config.yaml
vocab_size: 8192
activation: "gelu"
init: "normal"
init_std_down: 0.00415
Each number is 200 + 30 x the weight over its row's rms, rounded and kept within 0 to 999. Layers, rows and columns count from 0. The size before them is the row's rms in percent of the matrix's.

# layer 2 MLP up, 768x128, rms 0.195, rows 175-281, columns 64-95
087,170,142,237,182,244,235,231,231,265,208,190,235,203,189,227,157,205,210,237,180,168,189,188,198,223,184,226,193,192,225,238,204
103,200,200,191,193,245,216,221,204,196,217,208,227,247,176,160,140,184,207,189,178,257,169,160,201,205,244,152,173,184,193,179,204
106,154,214,203,223,212,202,162,231,164,221,239,173,191,170,191,192,203,199,196,129,235,206,146,228,198,219,181,156,176,178,187,174
097,127,161,215,186,163,163,179,185,200,181,221,253,209,209,198,158,197,191,227,180,203,198,201,227,141,259,173,202,188,184,236,220
088,214,191,193,253,274,168,174,206,152,139,211,205,191,199,212,240,155,186,208,195,208,231,218,248,168,168,207,149,174,247,215,239
095,223,202,192,214,193,189,230,167,213,205,201,164,176,179,157,187,189,204,180,147,227,184,212,171,203,223,148,210,203,190,230,216
098,141,149,189,261,194,163,170,223,192,237,229,215,173,147,208,173,214,208,203,151,239,219,195,207,245,197,255,182,179,214,195,155
095,170,203,193,187,239,220,201,207,216,250,193,223,176,143,180,186,232,157,200,156,238,250,176,252,243,173,191,184,207,216,217,178
107,205,220,173,221,157,201,193,207,233,214,257,219,228,144,234,190,212,210,146,192,213,166,203,188,177,187,202,239,173,224,187,194
098,176,180,170,198,232,214,163,162,183,166,204,184,213,220,168,199,196,204,212,177,185,182,163,225,209,199,188,243,229,193,150,212
093,177,200,229,194,188,142,183,180,248,173,247,201,201,250,198,226,168,182,202,176,171,163,233,224,200,204,173,171,173,248,138,136
103,185,228,229,198,184,245,184,191,174,218,187,271,223,187,167,149,190,211,164,236,183,257,185,191,237,223,167,142,235,249,206,240
113,180,206,261,241,203,213,193,165,153,221,173,170,224,155,177,218,184,221,189,220,199,222,206,235,167,196,197,209,179,187,192,162
111,172,194,236,194,184,189,210,170,236,238,203,191,219,183,206,173,183,152,199,179,243,221,198,141,189,215,178,196,221,261,173,209
096,200,174,217,217,213,218,181,168,221,174,196,204,221,183,200,165,165,186,175,151,248,181,163,216,213,170,233,215,186,252,202,173
098,199,189,253,180,199,196,172,144,254,164,212,260,196,172,222,199,173,185,227,184,211,198,136,154,219,213,241,262,174,215,233,203
123,231,215,111,196,223,180,165,207,170,187,224,242,227,244,213,216,204,156,142,224,195,197,153,243,185,214,122,182,210,186,194,252
105,212,163,203,189,241,233,239,192,152,242,185,215,211,197,202,241,219,214,174,188,259,152,222,285,218,232,214,179,196,189,174,183
102,190,204,200,260,190,211,231,224,191,137,193,226,159,204,205,196,206,182,180,243,234,188,216,191,182,195,150,270,202,197,174,192
112,209,170,173,225,252,181,175,151,251,218,192,179,168,182,225,233,253,197,202,222,246,205,236,143,196,120,189,223,194,243,245,193
099,151,198,195,182,209,219,204,176,195,259,232,236,245,262,229,173,202,173,219,173,184,206,183,186,186,199,146,203,193,226,235,216
098,181,141,228,231,185,133,257,179,205,235,191,211,171,215,163,220,240,215,219,216,182,154,154,160,147,251,203,237,171,224,172,205
094,175,218,220,218,209,257,158,245,176,150,217,161,234,224,220,164,209,245,139,199,152,195,196,252,203,185,198,167,209,174,194,173
093,221,211,254,173,239,135,242,157,210,273,182,174,221,218,204,169,177,206,213,193,172,201,241,148,179,237,262,185,203,237,173,170
104,193,127,201,184,236,152,172,245,150,204,207,231,242,171,243,207,198,179,233,246,202,170,246,211,189,214,191,183,187,192,190,188
099,209,257,147,179,236,161,214,238,197,185,227,233,219,215,195,191,232,235,243,177,186,174,232,199,165,234,198,201,219,142,183,185
092,205,211,189,188,133,192,153,240,189,182,150,194,257,222,212,221,213,211,190,227,224,213,250,203,176,202,199,176,192,225,216,166
092,192,188,126,263,183,204,174,213,151,217,201,175,200,144,215,218,190,214,158,232,214,192,196,189,202,258,209,188,172,190,204,233
100,178,171,213,223,245,215,245,217,196,262,186,155,219,246,171,206,187,182,200,196,203,222,214,213,184,221,155,171,198,192,244,209
094,168,211,204,190,234,230,162,206,229,229,144,159,131,195,159,177,177,214,196,242,212,196,183,161,231,205,210,182,236,198,207,224
097,175,236,218,199,250,237,201,199,269,183,194,222,208,222,222,186,179,202,191,214,178,166,221,215,220,189,165,207,193,173,230,147
108,227,231,180,201,179,170,200,156,230,219,112,191,224,183,253,239,209,214,188,228,183,167,209,230,202,163,205,197,185,252,202,196
119,220,212,165,257,145,158,191,176,206,181,252,257,198,215,177,151,236,185,222,219,201,236,209,201,184,176,201,219,218,164,180,166
102,200,195,139,189,188,190,209,226,230,212,143,216,258,223,240,190,161,247,188,209,201,213,138,222,192,217,192,259,134,158,164,188
087,216,228,179,161,192,184,198,134,218,203,266,251,216,232,192,206,208,162,182,143,179,278,236,167,239,163,217,182,205,224,155,212
103,180,176,154,217,202,199,213,195,169,216,182,198,186,209,190,201,213,184,226,220,173,189,276,232,187,157,231,185,219,128,221,182
098,221,182,220,216,165,214,192,197,184,185,246,235,197,152,186,226,179,186,181,186,213,234,217,202,199,159,193,174,236,184,209,222
088,233,222,260,189,219,216,191,216,152,186,217,239,216,209,168,211,210,171,188,149,192,186,202,196,175,214,191,218,172,236,221,180
108,175,215,189,197,150,236,171,191,203,215,234,224,167,210,235,230,212,173,233,209,193,218,223,194,190,220,253,170,267,187,124,169
120,212,209,164,181,175,181,181,186,214,172,202,258,200,215,189,186,155,226,199,283,225,161,170,155,226,227,218,210,203,192,199,239
104,198,193,190,210,209,209,240,228,175,138,228,262,172,199,148,201,213,181,146,172,216,216,166,204,194,182,205,212,187,169,183,195
109,218,190,159,215,224,205,217,166,173,257,213,190,207,194,196,228,219,280,253,223,229,198,211,170,192,209,174,213,243,198,212,190
103,166,216,153,161,142,219,220,168,163,226,204,150,220,235,187,217,222,190,185,212,160,225,230,204,180,198,154,192,226,193,230,183
103,194,299,230,163,193,233,199,269,155,239,187,206,216,237,244,219,194,177,155,228,212,185,243,234,188,169,220,217,242,221,246,155
092,200,204,216,123,219,183,175,258,168,179,194,231,228,171,193,189,184,198,189,211,219,220,189,200,222,189,245,164,171,178,186,155
099,170,203,195,206,236,169,193,126,173,139,219,191,172,246,225,201,204,173,220,204,234,264,184,203,215,162,200,218,200,183,190,169
104,166,215,181,253,265,176,147,240,187,238,220,153,222,243,212,176,201,174,200,231,188,193,211,231,185,192,145,244,196,222,212,216
096,202,245,228,175,237,220,194,184,188,208,168,215,250,201,227,177,153,141,241,161,221,171,218,207,195,211,189,200,210,196,201,190
098,212,189,193,208,203,179,166,189,153,152,226,253,233,247,173,201,186,199,142,207,251,267,166,193,224,230,192,164,208,154,193,226
083,177,159,166,179,230,229,193,197,196,143,232,204,258,264,135,215,165,237,208,221,215,186,197,167,210,257,264,217,206,245,181,190
105,185,183,166,187,200,197,206,229,205,229,222,178,182,193,152,226,208,180,157,137,222,247,204,169,195,229,182,155,173,225,145,143
096,219,230,159,190,217,213,214,139,164,206,205,159,228,216,186,260,198,247,207,201,233,239,186,218,240,245,195,103,189,196,218,188
097,148,250,212,182,168,245,257,222,224,202,207,215,195,164,174,161,226,193,178,157,207,176,191,213,190,226,183,190,190,198,141,175
096,220,142,235,218,197,172,214,212,198,216,171,230,225,186,233,187,249,209,228,212,153,195,251,161,215,210,196,162,214,217,204,176
103,153,207,201,232,220,219,232,184,161,204,198,232,231,163,194,179,175,187,252,180,173,144,208,225,230,163,190,199,194,168,215,248
098,233,158,208,213,213,234,232,144,194,178,175,175,236,227,203,176,247,170,191,253,219,247,197,210,249,159,161,180,193,201,187,209
099,230,249,196,197,173,195,134,163,191,173,217,143,227,236,222,193,199,191,195,202,181,192,158,210,195,193,237,227,224,217,161,190
101,176,194,215,230,237,203,205,203,200,172,199,203,253,224,150,165,234,230,197,148,219,221,188,189,169,208,157,198,211,227,174,191
097,212,224,184,181,147,189,202,146,231,196,151,146,253,164,162,227,258,215,187,151,197,269,208,183,183,192,201,200,218,193,189,146
097,190,213,178,278,194,170,161,187,211,241,133,191,241,180,184,268,199,204,165,220,202,239,268,203,231,159,205,153,189,167,194,168
093,236,202,170,216,215,202,164,199,200,162,203,172,233,195,206,224,160,228,200,196,184,160,174,198,195,246,237,230,245,195,121,174
095,242,199,145,224,220,177,217,198,173,220,160,172,221,183,172,178,164,182,219,198,179,214,220,245,212,177,247,213,193,181,212,234
097,178,197,186,249,214,217,229,139,200,240,247,225,206,177,170,138,172,236,189,222,202,272,184,258,181,222,250,226,169,198,174,181
102,150,208,161,212,190,246,245,171,248,212,250,230,195,149,154,174,214,218,146,232,198,217,161,228,254,232,170,207,190,219,208,169
105,200,236,178,227,238,220,195,195,234,192,183,148,253,199,262,246,235,200,205,224,220,189,192,241,200,137,180,191,208,201,223,163
097,133,168,153,253,257,225,158,216,175,198,196,230,190,177,215,244,186,166,168,197,171,177,158,285,186,192,211,150,153,187,191,203
095,213,147,212,192,194,246,160,209,163,240,203,235,197,207,219,215,176,183,206,165,221,185,209,226,250,248,222,181,218,187,230,164
094,163,205,221,165,232,185,212,166,183,226,238,192,203,143,198,207,182,174,211,195,212,214,214,142,154,181,220,266,150,149,178,216
101,214,235,178,197,199,205,216,207,169,193,166,215,206,167,227,191,184,162,234,204,215,203,220,177,197,154,179,212,246,220,218,279
099,257,176,187,211,238,216,185,174,217,128,175,172,186,200,205,211,221,193,231,207,200,201,230,182,213,194,152,228,107,201,204,156
113,187,229,224,155,189,239,220,258,166,220,216,192,185,162,164,211,190,209,162,226,266,265,176,183,210,228,187,212,149,244,201,197
079,210,198,238,206,172,195,201,182,147,274,155,190,199,215,219,244,200,221,182,240,230,217,180,205,210,218,193,228,212,227,181,195
110,223,175,124,207,196,190,197,182,181,208,207,200,209,211,221,190,224,195,169,185,229,208,198,221,186,171,257,160,223,222,195,199
093,184,254,206,226,268,180,207,179,206,219,146,177,204,198,243,216,211,239,207,248,204,156,251,213,220,204,209,156,202,201,217,151
104,189,187,171,203,236,190,228,181,203,209,126,214,225,169,178,235,196,239,163,181,199,186,172,186,193,205,249,245,227,178,210,223
105,171,143,148,208,160,235,229,181,145,170,138,270,199,187,204,169,216,188,209,202,254,248,157,163,199,202,197,152,213,205,214,193
096,202,235,201,188,237,227,213,232,212,233,223,202,197,182,189,207,215,171,219,230,231,183,229,251,204,208,181,201,224,216,240,181
104,160,249,193,147,161,144,226,218,167,206,223,203,199,180,237,153,165,192,207,216,220,205,183,202,213,177,178,169,141,244,189,163
083,192,177,192,219,219,206,234,189,234,201,159,177,261,222,190,217,236,210,175,157,190,220,252,186,121,181,185,131,165,227,145,139
104,202,128,226,221,236,192,181,214,251,161,125,180,196,196,221,210,179,214,221,203,205,252,163,217,227,156,198,208,162,222,197,246
105,212,201,232,233,208,186,168,158,208,216,233,222,180,267,209,160,261,185,236,191,180,204,196,214,173,193,156,226,162,217,160,229
090,240,190,210,196,182,208,216,164,226,286,255,219,198,218,159,243,190,206,172,209,233,229,148,172,210,189,233,246,217,200,274,209
101,132,163,185,240,218,205,195,237,225,211,200,231,185,200,206,187,191,212,232,144,237,131,226,194,182,234,210,211,251,216,128,219
099,221,236,171,175,296,246,162,177,226,161,209,161,226,201,161,199,172,226,150,194,220,215,231,186,176,209,227,136,189,245,209,215
101,191,162,173,186,224,192,142,184,182,230,153,253,209,213,217,186,222,275,200,180,194,241,160,190,175,198,182,214,170,209,185,226
095,215,208,171,177,137,226,192,180,251,174,148,217,238,229,235,184,144,208,174,249,218,209,207,158,215,255,216,213,219,189,190,197
094,217,193,174,178,188,158,205,191,253,197,168,236,181,210,235,193,213,166,204,204,195,144,263,253,201,226,191,201,194,199,243,275
110,262,167,188,191,203,179,171,191,216,189,196,184,228,230,199,237,189,236,233,208,208,182,196,153,243,230,208,248,194,165,248,185
086,182,169,199,227,204,207,192,189,228,186,184,174,210,231,176,214,155,213,205,213,169,151,182,244,171,187,162,200,236,256,152,221
089,152,207,214,211,188,250,244,203,236,165,217,236,232,190,182,257,182,170,215,200,232,117,184,193,205,229,169,175,251,236,216,195
082,184,234,218,213,186,175,209,215,167,203,212,210,206,145,191,191,225,206,214,165,208,219,217,232,210,199,180,246,191,200,270,214
084,197,229,196,241,258,219,180,225,193,191,233,229,219,176,232,187,184,162,176,193,161,209,154,204,200,179,196,203,208,261,178,126
102,161,177,186,145,274,232,206,246,199,239,204,211,178,172,147,236,206,133,227,197,248,182,143,178,175,220,240,169,190,210,219,239
097,231,202,167,177,231,219,195,197,221,158,162,223,258,210,182,193,235,159,183,198,194,193,204,180,199,214,189,193,152,260,210,169
102,171,178,199,178,235,226,212,172,232,183,188,195,198,141,257,144,146,151,233,189,228,210,198,244,229,163,131,159,233,278,172,197
108,154,158,216,200,238,185,222,177,188,205,190,154,247,182,225,187,233,175,177,228,222,251,134,249,237,177,111,240,191,232,221,235
098,193,148,161,225,181,212,224,170,191,195,244,220,167,174,130,206,211,259,259,202,228,181,158,206,233,200,215,158,209,193,184,134
121,179,181,216,188,222,232,204,201,160,213,169,248,229,199,201,224,278,136,166,181,228,247,221,193,243,205,169,237,204,207,159,236
107,229,156,192,190,159,203,215,178,203,271,146,260,240,210,221,203,202,197,195,165,162,188,189,210,213,181,219,176,180,239,219,168
094,177,203,227,227,172,139,204,243,235,173,223,223,152,220,175,233,189,193,195,161,215,202,247,238,205,198,184,174,229,238,186,209
094,228,170,176,179,237,202,190,220,214,170,185,241,175,159,215,206,248,223,214,176,199,203,163,222,211,174,225,221,154,255,230,213
103,170,193,219,218,186,170,183,203,188,192,178,203,208,206,222,229,197,227,141,218,202,261,177,150,183,143,182,226,192,226,211,134
091,149,183,187,227,174,198,139,209,177,229,168,226,200,217,197,155,222,254,168,231,182,230,207,190,171,231,188,251,235,148,200,233
100,188,197,200,157,187,180,161,143,204,225,203,179,250,213,210,128,187,206,166,233,178,190,222,135,262,181,199,226,163,188,239,208
135,206,164,196,204,203,186,202,206,147,202,220,235,185,243,207,193,154,221,181,248,188,119,179,184,206,191,246,220,228,166,214,233
096,200,185,183,217,167,238,284,189,191,189,188,177,205,229,255,215,216,200,212,233,238,227,197,175,166,210,170,163,231,184,211,217
101,134,191,212,241,218,180,176,148,228,204,217,168,249,211,208,237,192,194,222,236,169,181,228,128,144,208,232,274,206,231,169,217
# layer 2 MLP down (transposed), 768x128, rms 0.0735, rows 175-281, columns 64-95
092,192,259,199,253,205,208,197,219,177,178,206,156,197,163,154,191,210,211,218,199,254,158,235,181,168,210,243,220,227,201,164,204
104,116,276,229,144,249,189,164,220,197,195,214,236,209,172,179,162,216,175,165,202,247,225,236,188,209,197,162,178,207,162,198,188
110,152,166,198,195,186,171,202,195,188,158,168,175,192,171,210,196,176,271,188,188,216,234,206,231,229,157,203,207,219,204,154,213
096,227,211,223,236,174,200,146,238,156,242,137,162,220,229,204,255,242,201,178,197,203,162,201,219,259,132,213,173,254,216,222,187
083,180,187,205,196,119,152,211,244,226,175,211,177,124,197,218,150,185,196,190,184,269,229,237,236,235,161,195,176,213,200,188,192
093,176,186,154,245,216,195,220,188,148,198,219,189,189,213,218,226,215,228,173,197,226,159,196,205,132,168,188,217,257,176,241,227
103,227,211,189,226,174,229,124,196,183,183,222,261,128,185,219,202,205,174,187,178,235,205,260,220,175,193,182,219,236,173,215,235
094,232,218,185,233,166,206,186,168,252,205,244,200,185,205,214,225,198,218,226,179,170,222,187,168,168,207,128,225,200,160,137,241
109,207,175,174,231,206,169,229,204,212,216,197,144,263,214,181,199,157,246,212,223,228,202,180,178,209,229,228,169,169,215,181,205
099,280,266,214,155,191,175,172,183,201,220,185,199,189,223,235,242,181,155,185,195,142,148,136,223,183,220,184,245,220,166,198,217
099,168,165,240,160,187,226,186,146,207,187,188,194,144,218,241,208,202,141,174,213,159,213,233,221,192,186,215,176,170,263,154,202
099,200,212,168,209,202,160,211,249,167,247,200,211,181,130,209,183,202,192,211,252,231,281,232,209,128,202,195,179,204,182,224,212
115,198,189,226,164,174,164,238,190,157,158,215,214,198,160,200,175,221,187,177,168,201,211,200,186,260,247,194,133,200,221,243,203
112,184,174,201,195,201,158,242,189,226,173,207,185,142,185,229,125,204,195,210,163,206,194,192,196,213,215,205,233,209,216,196,218
099,224,200,144,170,211,180,227,258,202,198,184,218,189,197,191,181,174,268,184,204,276,196,144,169,231,175,263,185,206,215,217,174
088,168,204,192,234,218,190,199,217,233,197,251,143,235,202,208,244,256,193,262,174,203,206,252,200,234,263,176,155,192,255,160,181
116,173,226,215,179,194,206,133,195,187,248,197,232,227,213,225,216,229,158,213,262,217,181,195,266,186,221,155,228,221,176,229,184
097,256,175,190,120,207,145,195,216,240,243,206,178,216,214,179,163,178,185,186,227,212,208,244,176,194,189,203,209,227,243,177,157
112,187,158,232,218,235,156,191,224,217,246,154,232,233,161,151,214,236,225,184,202,193,240,193,227,200,232,259,215,229,201,197,258
114,177,201,185,202,220,183,160,227,257,225,247,181,191,196,194,204,217,241,207,209,228,185,196,221,200,145,205,204,173,212,233,202
102,190,245,165,161,218,225,237,217,162,179,208,166,141,201,184,188,214,204,196,202,229,183,241,203,252,208,198,173,223,234,200,255
098,249,195,234,204,213,191,201,225,199,199,129,185,216,182,228,256,245,198,167,171,212,165,184,181,194,160,194,153,183,213,258,212
092,252,194,224,195,160,214,178,217,226,244,223,200,190,212,196,222,250,229,170,163,195,209,184,170,172,238,147,212,212,200,190,147
098,225,154,165,231,214,240,167,184,254,162,196,206,211,204,209,219,191,145,178,234,146,194,218,190,204,199,188,206,202,219,164,183
108,237,199,200,212,205,259,180,153,208,244,188,195,170,201,192,206,196,220,171,168,178,191,204,195,197,153,196,172,233,235,228,207
103,243,194,211,170,206,242,260,180,181,212,206,206,184,204,183,190,210,217,223,226,276,156,182,158,181,215,170,151,242,189,201,266
087,187,193,228,183,216,215,239,210,186,173,185,213,192,236,230,197,210,220,223,206,196,224,228,250,200,175,142,186,245,187,223,165
102,211,249,169,173,183,141,134,223,167,200,199,185,144,217,249,244,231,188,191,122,197,225,181,166,184,179,208,200,155,219,242,189
098,195,210,197,224,174,245,174,167,241,188,153,239,206,220,168,191,258,223,205,187,162,192,221,177,240,161,233,209,181,239,170,175
090,219,197,236,177,151,184,239,219,196,180,195,264,210,188,166,192,157,163,235,211,197,193,157,177,138,185,181,175,200,206,199,199
095,199,176,266,258,172,240,215,256,172,214,242,168,186,229,247,208,216,221,146,136,208,261,197,153,213,220,198,197,144,182,191,179
119,202,241,244,234,194,217,175,288,206,187,207,209,222,190,198,216,190,229,142,205,170,200,188,158,167,153,163,249,201,213,213,164
114,191,162,222,230,153,161,232,239,228,228,272,203,186,218,186,184,171,204,225,253,221,235,244,202,182,195,149,271,212,177,230,181
109,194,207,222,231,248,234,215,174,173,161,227,175,144,160,205,247,207,195,179,215,171,192,203,200,171,251,198,122,207,164,215,211
093,175,257,237,180,226,175,251,180,131,192,211,186,253,206,209,195,208,163,194,226,236,201,218,176,197,185,241,190,176,225,206,230
105,133,193,206,249,192,249,205,185,207,212,207,185,232,225,191,199,213,189,188,202,241,140,217,190,215,178,233,276,173,185,237,155
092,231,202,183,203,242,210,257,149,181,196,162,189,233,209,183,156,210,217,215,219,176,194,150,227,163,209,198,201,170,177,166,231
092,185,217,152,198,160,165,208,239,209,203,189,215,216,224,221,221,162,235,214,193,228,234,189,187,237,216,185,122,191,255,193,216
123,199,236,248,204,255,148,176,206,270,212,216,203,199,140,217,190,163,196,215,212,189,210,217,226,243,158,222,210,233,202,199,180
116,230,249,285,168,201,214,207,223,224,182,217,235,196,178,234,260,232,184,233,289,216,208,193,215,190,200,152,154,194,190,159,199
096,179,231,253,218,192,202,188,212,171,207,247,223,221,185,238,200,195,236,188,239,183,234,172,213,179,252,182,201,214,184,230,169
113,190,138,180,197,202,204,247,212,229,184,217,214,185,183,222,233,222,183,244,225,170,249,162,226,190,198,200,164,206,221,268,182
099,211,212,193,211,176,183,238,243,152,218,174,232,222,189,197,242,166,190,169,226,196,164,244,221,226,183,188,198,193,188,187,195
109,197,262,227,238,231,233,195,262,182,208,227,149,207,153,193,206,168,226,194,207,224,185,190,218,129,191,263,173,208,187,210,158
095,212,182,203,208,214,239,236,140,134,170,195,199,143,177,228,161,178,169,208,215,226,180,104,230,229,187,216,234,224,266,193,219
094,173,205,261,209,193,183,196,193,184,219,209,204,161,201,175,164,176,136,229,251,241,199,213,228,243,227,206,139,235,193,198,227
112,217,223,239,171,202,210,153,226,140,211,219,206,249,170,211,251,231,197,184,179,229,220,205,180,237,226,149,188,247,225,188,240
105,180,235,226,202,195,267,184,181,200,214,205,227,206,137,170,229,151,230,194,179,206,217,155,225,213,199,203,184,203,203,210,228
098,193,248,232,185,198,184,205,202,235,175,176,256,238,162,203,205,243,215,208,209,195,170,213,233,184,231,248,145,229,170,195,209
087,177,221,250,162,184,180,189,230,222,227,200,211,137,198,235,249,200,131,154,228,221,235,227,208,192,158,186,198,235,210,219,215
103,174,207,184,278,245,176,180,202,206,154,185,210,205,185,267,191,217,216,229,249,236,183,199,181,210,192,209,225,212,279,159,146
098,211,192,177,144,209,231,260,221,230,180,220,138,250,236,211,171,194,257,255,182,232,203,229,205,201,207,188,227,225,200,204,217
087,269,165,195,234,150,165,144,235,186,176,210,190,190,222,183,201,211,187,205,230,173,231,183,131,186,192,205,150,193,174,232,181
095,197,220,141,217,199,191,237,156,221,171,238,186,251,240,212,222,182,243,153,221,185,215,234,162,192,214,184,190,209,210,223,228
101,196,212,211,168,205,227,176,174,208,177,218,161,189,247,246,284,180,197,182,145,196,123,147,205,211,247,163,216,180,223,196,202
088,176,199,175,212,232,178,267,245,203,188,169,156,220,209,209,222,184,173,263,235,215,200,188,217,182,193,197,144,216,213,180,209
089,204,206,195,146,199,201,261,235,145,171,159,260,158,202,192,217,170,169,231,215,175,231,159,198,139,216,249,197,246,210,240,198
096,129,139,216,185,229,191,196,215,189,198,168,202,191,212,213,209,242,161,162,201,192,210,257,224,249,194,238,196,156,179,189,271
092,211,218,185,207,192,224,262,187,194,188,212,223,199,164,127,214,202,209,197,176,186,199,221,245,173,205,144,225,192,200,250,238
101,191,192,187,213,205,134,166,185,203,173,202,135,181,168,203,220,249,209,211,225,140,175,166,147,158,235,158,223,154,187,239,174
093,207,178,193,184,186,203,203,194,263,231,232,252,168,167,163,181,226,186,210,161,172,218,236,237,211,191,160,222,137,233,252,154
090,173,167,210,167,172,169,215,221,205,206,214,220,181,188,144,209,206,243,165,206,199,153,228,162,201,188,173,207,168,215,202,165
090,211,199,237,220,199,164,193,260,186,256,237,170,189,201,175,139,150,243,177,224,218,206,186,210,183,178,219,200,191,172,216,191
098,196,235,159,231,151,171,158,153,175,224,207,168,208,201,180,208,194,242,188,141,233,178,247,206,218,227,199,220,205,220,160,156
105,220,217,249,182,186,169,185,195,218,194,206,166,230,165,160,217,239,179,169,177,199,225,192,136,166,224,209,230,146,227,262,239
100,245,248,179,186,160,183,170,207,230,251,210,172,220,188,241,198,192,210,175,172,201,167,199,149,227,244,189,187,226,245,160,156
091,254,197,174,203,239,187,192,196,216,219,164,213,223,213,173,173,230,228,222,220,168,178,199,232,187,187,195,232,186,172,185,185
079,229,230,218,197,203,188,177,153,224,172,204,244,202,216,197,226,229,234,228,127,130,215,215,228,180,192,193,186,290,208,222,221
100,151,198,170,155,228,163,154,209,152,281,193,210,193,171,140,198,219,205,227,203,196,216,217,192,236,256,235,224,249,203,197,173
104,137,230,236,189,226,155,219,197,197,206,168,188,203,229,237,127,161,173,154,193,226,147,202,272,231,192,205,165,216,179,162,186
115,202,272,177,187,171,204,263,215,238,194,214,179,218,200,119,211,218,171,188,210,201,175,185,160,193,241,208,236,219,169,217,184
081,182,191,131,230,208,183,165,239,228,205,201,195,222,217,170,214,161,192,251,173,187,246,270,226,197,189,194,177,236,196,222,212
097,183,169,215,194,193,163,194,288,256,187,199,148,209,241,225,193,228,194,129,177,196,179,228,259,162,177,230,225,168,202,183,202
101,263,170,175,190,173,199,147,165,135,220,182,222,204,153,219,191,225,193,181,183,194,155,220,227,173,247,201,219,193,201,208,216
104,269,206,272,197,174,190,191,219,168,156,214,209,237,181,243,208,219,159,173,207,241,235,224,176,206,199,183,181,187,140,196,203
107,212,182,202,154,208,253,232,184,144,181,192,182,219,244,175,190,152,174,242,219,208,204,174,195,193,161,174,227,237,165,172,191
095,190,241,170,218,162,202,182,212,173,226,192,189,226,207,194,159,196,195,212,198,206,191,183,177,188,144,193,218,204,207,194,208
104,220,187,202,241,190,213,169,136,189,222,137,195,225,162,180,244,181,218,204,174,139,232,145,213,219,132,217,253,221,173,245,207
082,191,146,159,209,193,186,179,236,170,183,217,212,187,224,220,220,213,202,193,232,193,197,159,195,218,197,216,256,189,175,180,254
100,229,155,238,224,203,214,283,199,220,164,169,154,211,243,200,237,157,174,237,146,244,192,257,171,209,202,239,217,204,179,208,209
112,243,178,198,197,237,188,207,190,237,224,203,180,194,219,148,193,204,167,216,190,204,195,192,293,187,224,190,139,219,241,228,181
090,277,197,233,138,172,153,233,239,186,220,210,202,158,192,177,152,164,193,162,164,209,266,232,230,146,171,179,214,139,161,218,200
093,231,222,207,250,202,195,242,202,221,184,141,184,261,223,199,235,171,164,223,212,207,277,186,232,187,190,232,175,167,154,250,177
089,204,191,242,221,151,220,150,193,197,219,167,215,220,205,240,183,224,163,205,218,198,168,185,225,177,195,244,250,223,157,177,193
097,197,252,198,236,191,203,214,187,225,256,142,173,123,182,214,215,236,171,188,218,168,218,165,237,151,211,269,226,244,182,182,210
087,168,226,220,190,152,142,218,140,228,256,218,214,214,185,218,174,217,220,237,170,258,208,203,190,234,232,164,169,158,163,158,181
092,174,200,190,207,220,203,149,234,212,214,229,240,240,213,197,238,170,180,185,269,210,194,202,223,220,194,223,196,186,205,182,213
106,219,189,191,142,224,155,126,243,226,118,152,222,220,262,171,188,224,171,151,208,220,241,229,200,218,177,215,192,220,198,200,170
097,197,261,190,207,281,198,195,175,248,203,201,170,172,199,253,202,217,186,243,198,212,251,238,167,214,136,210,147,148,238,206,198
090,197,213,206,180,182,193,206,158,159,148,210,226,215,222,168,198,194,189,167,151,230,267,168,201,182,251,171,237,218,180,251,176
090,221,161,173,241,189,169,154,225,184,211,183,214,246,160,255,183,218,193,209,186,191,156,175,151,175,249,207,210,202,239,174,199
078,162,160,209,220,167,229,189,223,205,210,191,182,170,173,219,225,194,231,210,183,180,255,227,253,193,172,166,241,256,161,204,206
096,237,247,155,268,160,152,174,225,177,146,165,263,184,207,233,165,154,155,189,193,181,198,180,180,189,187,226,230,199,227,179,226
100,228,201,170,207,196,218,208,184,192,197,216,172,208,138,193,218,214,168,223,144,236,168,154,152,254,223,164,244,219,236,221,155
101,153,179,194,265,214,223,239,220,238,156,215,173,228,125,186,185,190,199,179,166,250,176,154,170,231,200,186,178,156,213,198,231
110,166,209,251,200,199,211,163,166,170,213,242,224,212,227,194,218,226,150,219,245,222,201,187,185,210,202,179,205,184,184,218,263
100,197,193,154,167,195,166,164,179,185,215,139,227,231,242,275,233,167,231,201,175,196,208,238,185,208,189,194,261,210,179,127,194
112,228,227,195,174,235,191,203,201,164,144,197,188,203,235,205,232,142,193,157,164,185,194,158,212,200,180,296,206,219,258,175,196
111,183,171,186,214,185,255,201,181,203,204,191,252,203,184,220,190,206,220,167,198,184,181,178,215,236,188,170,193,195,200,240,181
084,203,175,213,234,175,203,177,172,215,157,213,180,172,168,222,192,208,130,211,213,212,188,197,199,165,171,181,212,209,230,203,201
089,198,191,221,259,173,198,196,202,208,198,201,212,191,218,195,131,265,179,224,191,169,216,172,256,195,265,206,177,198,232,251,206
096,213,179,203,114,189,148,232,219,213,201,211,171,246,194,194,152,163,248,227,200,214,196,167,189,224,245,178,164,251,231,214,196
089,209,248,225,243,208,140,193,197,148,147,156,255,192,159,209,208,261,187,114,205,168,217,224,181,183,167,199,167,233,231,230,195
100,202,231,168,214,203,211,183,196,150,200,199,218,160,148,201,262,162,219,229,218,175,201,172,197,163,209,200,186,207,223,193,184
124,183,183,166,205,145,140,159,191,192,149,171,209,158,200,176,191,173,196,149,156,163,157,163,227,165,199,210,210,247,203,196,244
096,199,205,164,235,250,148,165,168,207,228,209,179,234,205,222,187,196,210,101,170,170,208,208,194,193,173,207,215,195,217,206,202
105,180,232,264,221,260,213,163,216,200,188,187,228,195,192,240,256,188,182,195,164,181,165,207,236,198,223,202,213,202,232,215,219